config.yaml
n_layer: 14
d_model: 256
n_head: 8
n_kv_head: 8
head_dim: 32
d_mlp: 1024
vocab_size: 32000
activation: "swiglu"
norm: "rmsnorm"
norm_place: "out"
norm_eps: 1e-05
positions: "rope"
rope_base: 10000.0
rope_fraction: 1.0
qk_norm: true
attn_scale: 0.177
bias: "none"
tie_embeddings: true
parallel_block: false
init: "normal"
init_std_qkv: 0.0342
init_std_o: 0.00645
init_std_up: 0.0342
init_std_down: 0.00645
optimizer: "soap_variant"
lr: 0.00639
beta1: 0.95
beta2: 0.99
weight_decay: 0.079
lr_head: 0.00837
warmup_steps: 58
schedule: "wsd"
decay_fraction: 0.472
decay_shape: "linear"
final_lr_fraction: 0.0
batch_tokens: 131072
seq_len: 1024
doc_mask: true
train_tokens: 700900000
steps: 5348
dataset: "wikipedia_en"
Each number is 500 + 40 x the weight over its row's rms, rounded and kept within 0 to 999. Layers, rows and columns count from 0. Numbers have three digits each. The size before them is the row's rms in percent of the matrix's.

# down: layer 6 MLP down (transposed), 1024x256, rms 0.223, rows 827-893, columns 128-191
# gate: layer 6 MLP gate, 1024x256, rms 0.239, rows 828-894, columns 128-191
# up: layer 6 MLP up, 1024x256, rms 0.246, rows 828-893, columns 128-191
down827 103:482467480523437508504448451544437369438511516511536479463433540528476471506451539591533541507560560510532459494517430489493480573498516448512497545518473603477501507501443464476537379482524517
gate828 096:571491493484538513513513527495530487502576542516549492474489526507459513448480504530550499503471579427516558501442487399411405496426534517543483484492475546531512482515457513489468499477557533
up828 090:489530581468501503486437513484466481548453493466513506498516519468482501492482538525476489473494520558501492423514491564535517527555402485497503509571526472446534485506491448477502465491456490
down828 081:525532489526513440536489495435529497428501514496491447502534397523510515517437514481566501466565501479426554504578505594457460543511569547503526489466481541509506453485467446486501489524515412
gate829 088:525456518498473527530496517501412463478543537557569542595483508556548538517469485560541469522506587472460543525558497469622517457496482502530535541572504544475473430504494519518555464542544471
up829 085:496456479478543566611528538491489508448538500525533502493531517530506507528503468563562493540527539522577549475507519489657490458515460461531511502504483555502497493512485551459534504475573480
down829 097:536564541489500489542523508515484524452476531491511453529497531501542477506573467538434542450467462441407505568435493616517505588483482480483465447488489434458405493484526481532452458457568510
gate830 100:461477471465498512531569457497512540480476507450535501417527533545571486531451547602392540495472505504519430476539489453556516493553533491498507465516514515487474562495401539504449433577516482
up830 095:583494481516409505425477455579489508536550578557560503503460424453472530437481528496555515501552498568483570558460535562462499467407517415494523590463487494508498527522559517506495469477457549
down830 103:587573503422541563507485500426482475508482532517500528540520488422461455537466523499508530539497444526453493502497477483456502456560527532570493436455519521483386503497528469461521498412478421
gate831 092:487530447551585529526503463488572465507484517500527453581429468486660538541536567562528455475505496437495462540475552531464492498529502562554524433507519460560475510503515532489536562479531544
up831 096:469509517512551532515438418524466517543451556506578518520582514514532483502452492533519472423501493479455441493521540548545482480483496555478487424502412518500457485527421549483510537479541441
down831 108:508535480548525566453462481477497508523471484567579490475472583481510476443504515469480447476539472474524466486531549526486525457519502445529481457449447561459531576439484546488497508517517556
gate832 094:542440512465481504513555501458455513471545507516479510511487461448540602474577523412486499586488510448518516511504591511463532541469521489498473505448460517535547541575565544511546519566469475
up832 103:484523460492524481514568557503543524443528477461474498477575471437512561639587510483522490451497522462422534528539525490480456559521545452488532440430541478492486436507554558505532538480488457
down832 099:612484490492563540515542541383453527483481527514531512506581506535474520483562493515603533508486480504419583489517487499560533435494522535516456488514523528539490505475542469544499527448423435
gate833 097:471500511483428506507450506537491465534533408476516555454436450480524515496438461466526529536542428524505462519493490475488496518429506531474482536447477502499515498525496525475444505556536577
up833 088:474452549450519538516500535457558470512487514429452550555467532497506513479580563503459531412442533486485489441564508493516456498562462480494474526509482446503457512504531508510565485499485456
down833 106:395442498445452528505483505480524466567418448480532528516476447518562544500487436447524541525499531540492472528440545477455554466488554499427551483449449536563467497505455492507448532526533508
gate834 095:463538528554479541446473528492487518522534477456486459534515495492526448495482506484456484480444502515534560489480462568501598537541459452494523471472379553428497399438471483432453478581476526
up834 097:474512538520498476450473520524477484500480514521567428513432468488585471482453445511468486542471614504491499476515579466516577505541461480467488510469438512412478504429551458432527491496481450
down834 100:516447555489496488459468406461496506474494500561490553463447520543491520486551500554432491470537513436481464524445494495526480539466415582525482522489506524518496501523479503508496471526528399
gate835 099:463512547504546506516535499458501546559506514543451543475538458561485558536473529497491482536485461512562521498523423490500490482515425515518492492430457443530393521466422451481443486477513539
up835 096:502530497496518572439523509538461484432496606567495524548576527504424496449589520519436496514563509488557506534530523533527449464465532419505520496603541501494529501498484543544533512494439477
down835 099:528480405479519497484496518532446453537410539501466502494440486560489479570466493496455424507533487499499539510561490421525495498471462486470450494470545483501502456519521414431446496438499486
gate836 101:417550543463562529556437472456480502502467568441496476435500498492607517535553467416529512469418480564541500465519514547470472486462553475474449482508497445480538547558558503518503548481532520
up836 097:485480501471505478514464463444502580467479466463517500490465512529509521515441508561472549478494552493486470497479470480405458509542502514484543473547452501497534512457480500522510525537489451
down836 097:474538514503447455457523520473508511500476525492487470518513529551463431446471449505502565570492502524551472519493507490535473493525510497471486515518513514601585488461479528435474496483571495
gate837 097:488474493534507566475513521496429476464462473543501466516532457527438498564519560511478585516481520561490505448475568471501520525476526432464587431531542504502484480512534515487479500532473483
up837 103:505562493525551535492552432530397549572475478540434543461451538436486543550530473504521471447485526538448500526553482491534504450492493471531477500499481496510507492559501461530510589443458508
down837 098:491508438424482420467500487501500467487511517414531441521502495606529419467453484557466508483554473516484614469509522491446515533486552468474441503454459475508547554489442515545548485490557431
gate838 096:484519472556478505565491534518490512508501514451493494495484448514429449482535501454435475445547447540596486558513414504569504512496496490502536518594484539508525486480537446527449448496510492
up838 115:486564522444519515467487490507532574487525485522478524462463499522521601482509587563503565545501512492408557491429478504488514510509427531505442512496496485484473539441497462436504523513464504
down838 111:525473498492543475522525500537451517469470432491523512519513507526502512512477583461516522538487594510522451578369493503516518514494529464498442460438551426503449543494541472487499539485586469
gate839 097:481520520517460446449483519479427535463462496477461498519524511497490533507455473502411507566445495563516520527458517510507372537511516500544478504508477496528526493533472524432520547497554463
up839 097:524510511528442505509511524480467493486464457512505590499470550508507436507484503485541481504541455473488514484528471428511587550511489451479494476534494484488493578523511485526482467483441515
down839 093:433537453503565485626511424444466563527484521492481487499522437503446483551564513517526436547504495537525512534453522536504502509511512524461476461535512480529496510456552441480556555502522527
gate840 104:469462479483495486412469456489482508501496472591553521516525489504493517451481512506500469491407510541527512461545563585502472527528599526454560495541483461538445432563475536551496508476483430
up840 100:529544505482471547460481422456482549415506448551567522493513497539508432515496539517441501521408519485558524502535517488484493509490529550524500508524580555491440500523477468433518497491523439
down840 099:481435521568455543504478479411517452553562483530431475469603463529518523451569450466518533553520472506475471502490514486502511450484567503490495519507493501514389538506474448448542508500548517
gate841 104:495490505539529507495536527486522527464482445512512500528516410485488549438510516412474510504441477493460507512468391489608494513421504465517500462483548532463516465495484499524447566523454510
up841 100:493501560465471467522540517481487454460513502480496469472462521464528502468536493545512515518555457481543505494475522467462466528495508608469535513526558520435528537394496460501495516523593458
down841 083:535494531552499555539478556508537559519533496525443494518501520424518449573540507558467457446480492531558476502536507450510507484453576478552486489479463516563456556543498533482587519482437535
gate842 098:568532548489481522479532428529539474479510526558531577486479526518508485482476453493468476513522520544519477487464464461550517503500538538534490559454545515513447483475511565524561545525415532
up842 096:531538571438555520556540546561472517499481529474531540501472510527534486365467450455525517511538530477520573564533507508485460522552505453509542438492509570534383472492506552551479424499461518
down842 106:532437579426473515585512504473518499512526555525675528496518490562494475524433439465585458470566499590485539452484495491497486538499524534506564465480519508440561535434470544478516548447503470
gate843 090:513418491466475549458518460452497446473490479540491487525515433527453565547494505411486571514524528518524481545516628567471478498518544470460507445429513502498549536579552505479477448440549555
up843 093:483412513454477552431502494453496500518455509535462537517539500491499484533526555454472487444555544632529444449470546597453478518507544483437454535443537430529523545547515549518443559527500543
down843 097:461493484529535512477540496465427497515565498447505494391489527564565495489478549505562472471571519508520486514559425456523435494489476464505519493508490451487474467491545520547502533473477536
gate844 099:441509477409518447492443502494477442551501514542529505521465545525538460480452480590477492476450467484488539453570556491495448531471560489496470466524525462484555526542607542450487432505475471
up844 104:489496482498519498491477556536563444524501457482482491487511474436469499506522437542490546500581508466457485552574492531448555493480493519541501495490593456502450551453530478458488509467519589
down844 103:507487469542448501549534481572514493419525498515569448486487482512539497555488577439538454448544448512436482489592482519511499517534516473560501463457477530542561455586513491471475471490488513
gate845 098:438537569510512534494536542543514503483554507535516484458435531563499456480504536413524507430515503558452510527495516503464485505492543462482506514530469516478443437474585498434569493546525531
up845 102:532503517516478571482448512554492522518477514457521618539484554486528485540527493474504569482503477574535543497566470470569546401538481547577504493534576519492512492512424499583571495473466509
down845 089:440485485434467480521538466454493483476512471527497409460450508492487517455506498525487435458543570428516484470467523511474425561467517504438519495521490510458453476444565516416536554474467508
gate846 099:536512507429499464483602491517453503450543599496536485428472438494488551472528494568549537503510488488491531546490528438501491562501522502462553502458517497497571544413525523487572549569528525
up846 094:522459490486490512504563540475509465425511539509453524545466508480539448474487445532523559483546535471402536457448489526547556514508502498445531481471432523462536634457428525508498566567533544
down846 098:423490503488581511552460504461541500569446491508479518541517431500488521531487544496559420552481491483531509536450518518568575510518502504454441472549460482548515442571593526390502426492534468
gate847 099:531496573496522478465522501476549472489436555449475430462508567462448559525486533486465478539505432422482481498533436512454541515478494522523458452519515478511495511502354531581493532499494456
up847 091:493520561517500480515490457495475490505511465522441610444569486469596497556469507533508435468546508533558505502500511506520528528539424553451508545542430545472528522393508536420532485542557513
down847 093:466454451470438532430485537579528470552462446512469500479510481466521498504561472467502456485589503448479481498490511531481483510471482576481500453481526514558421430558406514522521503445465492
gate848 099:452545505486501457571469594452560494601512522534549510546487482469543472458528471479522546465494495496529530402486469480519507464570523506527471502451447489510545454454531472522463534491452524
up848 098:510464468458430470477454524535547531462464523528504468497525436507453449516512509511572473485517460548466447491437446505493479461534562475463497513452487541498463480506463513475516533503463527
down848 104:484512578494544509572523503439473584513548484431469455469472457501524484580485470556536468458544607572468474503466535447578419491471498503516513493520586557497510498415490477503493452525533482
gate849 096:506554551521530550498549476526450506550449456456572521469517537457513444465510465550483493503464467464546580541493556464482507484432583468467488476512555546477450483468498579455519515470522470
up849 100:498572538507481531500521518510494500525478440477511568443547553411572476469450515492521439475498497445536547499463539490522481516453532455460521488449537496470522480501485503504446463504521447
down849 071:500458447500503442509427490474473516491583552543483443470481470566458507499546550474438504500486485456468503471545548516510512530554470511561498501459470446512477541497565523480513531524438506
gate850 091:499502508503536547581524465549525562533502492489498501562521483566517490498481554497531529453475440460532548441502466586387473483467496487567479539559595494521490495459519469475457409497555517
up850 110:517530502501515487421548511483494482507476495483497478465535495501496471487481502472519543508450481545442545536508530499550559478568454510444524534480487468494431481534442583532546550518447383
down850 096:551494539497552450536516583475519511411531505470479561471445558481554519551500488459498465512528549481517474492500446495563506532419506479508446455462517548490513557535493484521479487539527442
gate851 089:521494421480494497523512515594473451481543483564464544508488435508424531453478530508515504486455478469505401488501479538534531461460453502486499419496446518477534472557425516535528468467471417
up851 090:523483588514461535427525515376511522439471532493547522484543525492405482513540561489499534510460435547535498558482510493502520499509493493451527502485464488455490518476588502569483488547548528
down851 097:487544461502550460517494491538514564561525398490507460522534491513453530487525468448489575412514536569489444507486491558463521413520545422500511498553485443551529482430514462502440474472526573
gate852 105:446533470520585493494495502446471571544515557518526494480564446471475462429513462510463461406569502538513478450385486498507457493461508492493466558415516411473506477421541473534506548503405499
up852 104:570493461529433457432513517479525503523470510529490516465536581476497547468517520507513487484512508480512516568430509423530446499516505501473530491437494446463536520473560438518424491523471456
down852 100:519473441517440499415517408497488463456521506505456456499505475489542525482482537494510486545494476481570456486392504487524479538559478460470487445484471482516524503533485501518523584500389500
gate853 091:543468520521497548535499565508510464391481466423489469554511527548514509496488429500489554530450533536515427483478502493509504480554477471475450452485470564472477487487401482518487569518502505
up853 102:511450506513471505458584515532538541488485462546527479529537478561467472529462459504533556482417491481535567578483502486531500499484502493468512558479448519529427507518425484479538493460509486
down853 104:453449543494535463565533491496405524461473501460501476517454433505560534467413486476510471503554509504481515484533561431426489492567503520468583494486546490482523504549553535516520536450520557
gate854 104:534552507503509567507476463496477474395442590535582541483526464480452485502479419526462453473561484573463483568481548535593456445501466498555505500520514507481482473422433532453524555487443452
up854 102:544451487506475614460527445471496519526515568543534466530460516514518511417553400522539461519506425492480513530515489499543403525509549476575493519518495517494456535476451545472497506509424470
down854 104:505474523593521477485464489424517502467471436530467507502532492521527562583534501452504493441534535530498492496488513459566497433465519434565501519493467505477532487494559444473515529560486537
gate855 124:490520542495499502542458559477502567500429461530455554491519517510503519523519496510539538500506496510568516463517489461544601466452458395483513496488508481496463482462560511438522513445521455
up855 111:446534507501549562419476497523537503471561502522569458446487499453535489468500534469487505490454453516524502504438477478510537591438519528481517507485549474482477506428474542557493551474431577
down855 093:479515507462460419528507471555534546593506520386457521481463444564506404507547417514479514486502484504513489503470506546505458505497477505482541453571436541435503483519586579466512499493451508
gate856 099:522515425545493474523538526541575516495484492494435606595446499563473501422477475483534516484506512479492524479492588473492433471518419487474513478541502482465551540494492533517452479550491560
up856 094:614555511518482536480507497542523539468467498518444553486443505517389527469535513459455553469511518468549464571481515466498483491524418479443517547498464520494540462527491489513487456507487541
down856 103:480473526490447416518494434557512580499528547445516453548508426542514511461498532460537521441540516503425450523437536464482517532561510465493423464520496457432508477508550446469503456508468590
gate857 101:499506501443534543462542492487542595540445526566532574436493508553529588535510474485545422440558500426476488508562496482537543495523517512426470493540483529499525521554484518506544560456488450
up857 098:528514545468418544505403555486586449505535472463448514492600493510485599476493480520521595539455476508542462542514560531507497499472532549531570515453490537531420474535537499451470473510495466
down857 094:525558395497571513519487478506502519515455501569559472463481561461489481529475481471540461481489468521513428511536499517491557481617456433474540478539511461419491531536465519491476507479482490
gate858 103:500451502468528536502497557398577396469443462477505523492503539509534476463425510497425608495523574435458437492502507491487471491451568549450496427472484471573479553476463526504519500587564476
up858 103:504545544437458498515471519500552431468482541511443477554523570476488469512430521453411586583497513423431491525533529467482499476496532550508458474559506501526482588502460476514510471531536545
down858 097:453511542522551534568512468469460504445497490533507503435535450497501557459474482565556530455574511530478433520497506554504473469443477500503574540516492439565521511461495476468495521518553527
gate859 092:513467525483508559490491507460509539523557501440452604514411494552530523447534559561444481492436497516516495472557508504493438541521550463446535472478514562483515457530497441530549517543408528
up859 098:509436510455481542505476500519453514506468513502517487458533545557560459477487503563525477479459363497532552483486548562476458541440513494514455525468540542546509528510527506511523504486450490
down859 089:559580529445515516463559511505508549447485474470506460487469474518464486572480508519475492501496483472500467457505525469466496457556511529456551507485514435476556414488493447550461521444519502
gate860 090:544468456501507513574456505448475488472514524531423536462526466510478471444534589513602489443476538497450557470551495522557507493493551492429503479491526436495524488448461485505540403555456513
up860 097:470471456530530470512491484524523416546470567544481526497568569525482517537510428501402524555493583495569525530489516505528506493543486505456524522512466537481523553562499539510540562475556538
down860 099:513526484516532466449480439553515465467398468428524505542504598524545534558486480437415536531459425574538476532489538508478530466504473523489471529545425544482513469467546513471460544504546503
gate861 108:531463557528465471474491476480475534466491501483431467493575539513553482482478521463579507489561408453469506453550481475572509456426554476500532530433506476485509518486535471473515511397477567
up861 107:488512428482467407457483550530516470554443468475434512503475519485456500556520529503529481427497559572478585420526484490426501476496518527518517488506486541473428503453497460532496488507406500
down861 106:572437538443542438531428483525463456424431461501474467548507527542512492433554497475559479571544490456450497496553460508471535520443499540524467573555460483523583456533496501428502486466513500
gate862 097:504516538550538447481494487512490510502522485477513514458498458504513509520489536552527480492547532494499540541467433545462593467469500521470479480450547470549479499564509549483525436570514502
up862 098:518514565444538511526515450518499522532481541537458396499527611534443540488499519439486455557449516482499481469528520526434457460530502459547483540559525522437515461468518488475468514447412510
down862 101:500461505531467545539460531564473474420561489520487574521557423481466501560498558525578462540498497549504512520605569546489504494506469519458515500507524480577513379555527448542534509468519427
gate863 100:519506426487488502497483426521517482514542486435486553490490497517488542553515566488495475496491562507530554479593442447512481432492498457514486437484496518543514492494529517550560476509431563
up863 105:544482489492581490509473501439490434504589495543504552574423532520540507558521485533463478460509497481491493480526526539521419567543557497523409457480474530497522578493535511449518440478506525
down863 104:429541438487516493512487489562472543498477569507481464447499544480531488480507506599445444480478521541541475483510530501484485498473466482456565518545567592482505505430521527515518458508479525
gate864 091:504534517489560506456506607516478485536464520485562517602503514522566509521573487508505552430500506514457510550518482490452464474497471450427496513502482506546533544514503525478546461479516461
up864 091:530519546519552498509525625499509477533531508502503404543488498525482507499536460488445502401535542587517467550476467580396447443448508437568516490463487428482540535555526550538574568514499498
down864 106:509429532518488484493544504424486473471558541490494522526473533555431424462489517507374477453448554398498502570503486522514442570537486458471505604538518540517486501508502475471557499568503529
gate865 111:553500519561465472526484436558444498490500505555496482535519500437488483449421683515447520486469508535592435525540527553508466546515466500486495601480473463544482486498482520471457522525511546
up865 111:484525465453525560380499545489466468426414528499573554585513461568473473551427404525527483506425482551412455476463489476513596480482458426449505473533566480480523456525525524484480539502472557
down865 117:480524490439616518425534508467561459529525515463485536397530501458500512517407511458500465498495441500467466534506451465517449430505550484559554468524482473553481529526557610529534506468443445
gate866 104:495437467443560546506564451592516587539567472536502561509499477463514573534453528548593458483553507469498468460553507497485564502512470464480520477583561440432507447519499477552465457537460424
up866 117:586500488524539553465499469525559491461477511516535534521465495530533518583498581491602471529486503500510480454485491459453568538442469374499482492498577512507461475440480500523560484534487471
down866 102:541469494478483513434427594497486469613493498479435561474496478503450489515495554515441481558496539506535520514544535392506558442480472508422499497536452471577427509516609541494564480540502485
gate867 104:538482528463461426533513520505473508511548509496519418472509548463488499529504455558490450422502467492454519479492471530469637476488525453577509435555501510470488528496518515478507527493443472
up867 102:501478484441514543439433551450462474495438476500474563517572447546532505555487504492597477531459456523525459493425526513457500500453495494492500510485504485488540496511492435590453438536476451
down867 106:550435518529510578434515533488484549472486464519558548552451528555498486483508497528469449544533536479523493549490533545472448501543451488426453585481500399496528531544518534510486507579507483
gate868 096:523474474523552489474480466554468481514486518515484526487452467551511507523401510506536569526513506474476481578503562506531518574477427561506541526532501428529535498440483522509460509454511523
up868 103:506450480517617601506523502526458454493538532478532511545546502531537533526492453483508457549456450494522439521506551492503534488521600450535562451494454493554464528535477483512519460496505504
down868 099:533464562497425551470507573500507495487484514377489524556455491521519491508524503487509466515426529523538475536516399452500471464492505532500464526510484520419463515476479449485505471447545502
gate869 103:501479527517475481505515514484479470483446479484435548511525511530472507499481492458569531536480547544522541550532524571433492503429531541490624469471499529514468454545450485541523520464541441
up869 118:469481529455497522497456468484472540559474509546498528440574493520460529537494495470498508500519523489547560560457552518476465520451529552518550538482534505437503500489460461449462481464524444
down869 108:476489514506545485502529484480451517448552537482496482518476444485539551537504534461529522518524539449529500538557471545503456539485525485486562518494497518587539501399443533502507531489473495
gate870 093:446522515488520455520504498479501503500474527534497521527534439522477451484497471498554444441515508552463488500453464475470548502503500519501558556490490545473498467474489476564544487530501465
up870 094:500487469515529508467473519560437504563504516533495508491512505411437519470483394453501546466443464484567530483495479561445515500469462537469451545466502559480450560531595489506548494527509500
down870 101:443514521511496503511529522520533541458511459511531437464480412631493509507462568502515444500514547548496493462535486532506462518536466444476548477528507479473547438404588479464526460460458510
gate871 106:406537515479488611484516513423517468526556492484496510510533418465504450522532479548466533545477476517467478505482381547553528517441575532441518493448500528535468496492529493462519521462510518
up871 104:472530469492585569479544511475498595510514451492513441543534427454507478550475518480453508538492472499437546476499507500431502522532503516500496478420481512437514537468457522496532511518547502
down871 095:534496485495420413505550509536525437465439550485460490519472502599529450443526497487495503492500549440494535504503596466484542457510412517603498504540525477530511476540469484542549458515493532
gate872 089:444419500511566531494532533510549491462474489490567513567489429507523609484442488519507523549498517469515499449533502534473490523480480509499432436464543438443493472460462495439546546494475532
up872 090:566531526522479543512474516467446546497461551484494560494475492504511478472539493544503515502515507511460542538452503474529495484579535448468595532514488542525488541542502517489511553506440526
down872 101:495519463545532551469506488495512511597499471504527425467517529501555514491506485519479474503504426447457542441492521524521520531468498462524523489487459561515447492498485570503470466440507436
gate873 097:473446484507466533503508505490550499476486539507421520500544597454499502533432455480504486464509493458521507496500515529574552428491451560516486432489476458497480464511477495577461562480427486
up873 095:495537464534463511489476446531552472471545490515488490533534493471492508499498464487427478433561510496477501549437499518523489409595470483473569500513500535427504517544486475510559444497532562
down873 100:456475508474496514472386560535425492568510507417506472506475458517522501453543521548502498571572465508387576499564467514457404488478517490494507465547483436523436527482541539487482448515480501
gate874 105:488583519569439524489453511511577521549457516446509468531470440528488497555480503494473471525457408400456484465451512550431415475485510486455535498486426479434481520477481511530489477502548476
up874 104:438450512435479433491525453518433591495599537504521492483426505484528404476484516460461435484484542472522561403495449447494520475475488521539438500521508563473458553520544471498517500470496551
down874 102:578434463476542525575531566473489454402489504508540503503515539507465531546508507492496588511599587526510478473539488467474479463502532525512455520471499556536534542524517546449455562507476472
gate875 087:468495531511526499511492418467567528522464398440566504556481511538490584532438523534466484454473495602524498443476499488476530454482518510449475510537567438500567480579461503496594452448466474
up875 090:497477519483493496478489457539466496515549492502495476527548521563488562497413470531514609436521449473508509512480524504527487501543441597448476491429527579501468516475448491482474505526501493
down875 102:528497473482515511511482505451421539507581492546526509494450493515575550503511570473508428492468477476441466548526508537486527462486507372494480532470534534522492547504419563490507477506470596
gate876 100:536483499473486525520463504509497485429518511519536457489523414533524473520519506488488557515486542494504521555487532430421522421443526540543466449514491532564539483504522561480451540470519543
up876 098:514527482504389476437466510594501535452469521475515521495505515490498489523482466492505549467532482518491499480571521527490570462525577458522480519500555496543527609521511524469504524490418538
down876 096:505557533522462463489590528477573528522573509455494508532490486469466507490483457530466510465503504501462523459488462481498480603457571450436513503476479534404439546490487495557510560517490515
gate877 097:526518523526422558506468497535476465564554511559481589532474550523517495531488524537519525524609430555515491511530477475542498487522571508492458469522454500471446458574485454499491518547523506
up877 090:499561434522448538458423499453483497561586511503456464588473516550573539486524558423579516477519511548505512443508447475522532539474574497483494494490484513469512499554547490528442501517462513
down877 099:429484497493513509503549460463440554504458563509517487486570527447525513515497488587485478527501470499535551485489483511485495630499547493501589468528466492577496438478470485432570564562516498
gate878 087:504486514491457466435529494538467513435542480555533552478546549541491496468431589508536486552519564401502502457466502508515514489474481512483580510440455531440480512562471533502518517500512446
up878 089:479467505472453486456527498515570530414516503569414520477492506492524471449447536560565477531567568447487532392454535561512452481496503488469564441454423478447498584572467537456442545515466448
down878 082:529387506475511507508454501470512511552461493467462530509474468533467539469493442500445543519525555445471533523474463495486514450554517544560450436464531502499465559441537577513570550463534547
gate879 096:559566491520531487434509456549518479455535464548467519470555580490472501494495484475523522474497565515519538470509515372511510466501456544537514585456545529492472562447575484515516495505514451
up879 099:544492479457548437403467478503526500464543506553512475471591483481522475426557519503551511514433534465536448538493511488501474423498438531492484529511491488463470502494527495536478479505506459
down879 101:496465512474446566500560502498496478555537512398431492518474575507497593509559541474475474503546484453499517471457524531605519555495441464495528449531532516490541478515528504481592434534504496
gate880 116:592528536496549527486451488473425476515598495513482520641470476483465539536462555524460518459492547456506488491512517480508442477518542493591521403476522546434465518440511400503520499441451455
up880 113:469495527462477610489532503460560462493499497474452543599517462483552494537518515504424424533447592474445476498543520476511453521506569493504497502572536533452458554589552508482479513486506431
down880 102:488534478560556444519527336489542475528505480578493498579493469482499499525528565478485591430462481572535453421502497478511487551542514504598535424515497519470496471492541519555508518464509500
gate881 090:459514498486488446479478453491465516416480480453499493517515445456519554511469530461511420520476454458468506519533512476525429536436522429442470459522486468450507566480533508496555452603529455
up881 089:523487484461495449464509394470435524476469489434509524531462459459456525456534487440512521479483471469374544511469487558515427511478525456440493456502485463496469447441497496464556379608525497
down881 087:566536481540421495447584523426536416480514529522507462543458505542437498479513526475497555454496450460509527504522415523484498486498547570533505504495576504515553494547514535451491547502455480
gate882 095:510525453543472454505452535511488461456483548460462463485459471526539520504460592520513502494581557482485562528578476467469505528414506464548478483468541452550491471570527514530501513537514420
up882 096:502499503509490544472461472530534400472462527444492527546482451509510542458466442426480485511536423479452543468529474515492565539509506542497480443465531542521537499478539521538520489495576470
down882 096:516463489435451526513513461539465575514538456549467404457453456534524538486504502561467557446496556463528522535450556536497510498491594468540497526498542419597520412502517499539493568526451478
gate883 107:504452508522515476461542472429502464473453513524426511441535588446505479447493558530510565539520514468492497482535513478474444500469504516502501456453473580531549604493443504511540454560525548
up883 107:455498431549451521487477495492540478510525462502469519536539558507491503545595480537477464463489498480564498513548519442513503509527547462532489516496511475496453451413454480534528503465440504
down883 110:463464519481519408529489587519483502481484470505485411511529488514515498520495514442463532502585523512420505509483494519485505537472514516450514560492483476497546520529488451463447479558499462
gate884 099:517554457449503469493555520537557501487523453486496493487458582531549428447514520542561568457528549519521432503481506503547453475513557442482480544522420432483515457558445436480529466413483593
up884 103:426452539527517494535476425463500513534443480543496517490499476571476430517504477492526463473464505480462470465488542505488490523516600493458496470553531475530511553510496496478519565532513443
down884 098:472504513455450485531542588585472425466550493464521516557498495582433495487465480489490492440484518504532507504518496530552527473598495472525468466501562536501523479468447506530456510530500479
gate885 104:446541544542552524528507550499480462541491522498504510509586575503483500486405585488507504524445520521540527474499521476467485487437505514509487556444499516437560558431514516484542439511498485
up885 106:516462493508576566472486551507555432428548543495526522490533492518586508494530587500537546528557500557494537508512522520484487467470524439580539461504443483487528505523488515579576501573492486
down885 107:472610395505469551474464476551513538526502483490422402478562435526467556475483562510474564482464481509520508561525492536452498435469554496427496523462473464511487451421495512450530526489499477
gate886 110:495462481452558502438473546422472516469501480489549497469517521500436423449556499560444493496549531445471520534532550511499379524407521555434518475521563503518527514499522511555472452483495553
up886 100:466490512454500483474509560493450573439512585507476525523555492552442445536517582521507517476538502479542604505525484459533461450445456544497497541461540510526477479453367488533536470456563452
down886 108:506473529493494393496505484444489508533508436444546563542528460461474499510523457515509476483513516490481556476504519511519459468481557474501536466486468429523446482505464491453520504443546534
gate887 112:524485485540429527565520466542507539495544460495536545486545510480531525521490508453561511504551518420459474513609530533540542500527523483533504466414521512457483452527544551424536488509532481
up887 102:442490492457535436513524456475469476514446542425448538466503456569637507511494497517561504508508498472555493466537421517438485520487479500484514532548554461458572504431525468537451451504479537
down887 107:465514514417529446493468508494507529459588498443493538480441468474513444512499526555526499444430509520486533435478549518516536491501518512478503475552494487498534503511483501506507486482514544
gate888 099:514522492473521434482494443482512497543482452460483511429456483554519391535496424446507565536419452452478507524544472503508475517493478501472518516526525480518505497455480439465487474472472528
up888 096:508404515500504499469578480522526424599509490545475495491472488506516473438489416527511554448485506495553458476521461554490514416545513516547463508517520514454465531466478500531463446495530440
down888 099:453487497480504531560496473454447539510472489552555500523553542500533468560488513534529467484537512495434546450523478513548488571549440503525506489472519483509505528508498553406456495446521547
gate889 102:533480512530508521475402510509479483593546428535516523511448552497453564481462584520529475513527515445501514435500520517533484503569474497437487472445480502512658519530475464497454500478505524
up889 107:514440502599496494536518418554556490447490523468505455524475534547542497516479487476452433445492479498475492528523468431574365522559475469391440559485468496522486468480500532418541493506522485
down889 111:521476461567590531546489556560507450479505460526460505487490479529512503553534480520473584433542547475457499463475484533512504529490495508479523440534515479595491565523471531527433529564498463
gate890 101:518538434537517536457479440493444550471522444505525489486542495521493533452469473485530519502523523537395562551527565497542518539498547486478494497566520454498509498514580547481497463457573505
up890 099:474555519528441514557497495490476488487477405461557498504478540552506455485535524581507488481542494517443516507459474564454505489574468461554473463510515429459571460467503472524540496550509512
down890 100:523477535461464379495539479545526518494542473498485561443509503506453503492509452435495457481460537488542478476415442495490491427489481437532575506537510451549532531543470439568467521499468542
gate891 107:444529486498550578521475493485471465462501541554495498503489534498448533420566441579509479435487532467458505453483546464542569537444634531501481575508489481454490548526487473424488473469524511
up891 105:466382446498571565594546556458486488522508484488610543495520541508453463439542485569570501497450497462440528538501484403487543501502582559477489559521508450466512596502503501454485473509528474
down891 110:463523539512473537492533517499445500591532473471437476436511504475505484527480552480466489558483560479533509478477464439534484527457533464511486533474516466489531508477490528345556486486502477
gate892 092:527446485460535515553524530538436565469612491459532472521453551545512514485503550446448456566436479459518528479454538485445512483475576554535486482483509485530539505557535486384533522472536540
up892 098:539584532535485497478497489481504526520473569448504520459451497500479394501504455450496435504470554559480501507529463498393548505530441424505485529486509491493491531494499500517473570570476546
down892 097:437435554460449553486497490456480547568453493553527500486493473527532449550505503496508495510513572513559467488552455468498519560407550467478466508509523566479527395477416521501478551495515502
gate893 098:529452441498439471499474510492420465500494469483524479566541436524565455572464477533500502462531493479453517524514487449508497449422516520556475466397473463539483566532516561558447512566526520
up893 100:434521422501458507437471554523488480477484480526470465418500536498452538450499464536514524513568508461573459471514467472493503502495558566493525539549537559447507501449532408407514506502465496
down893 097:628509554506522500518488502497445476496533558441518499507449431467545456572493525541527473503519453498438465531606551466562465507440472497481477474515474459560509522503513500511515489589514494
gate894 103:567474515395501465536627506469491492513561517539420558456519550469475546462517516466477518490543599507488554597488491437572477460505502524514540483476443516577551524488500445512434497518560543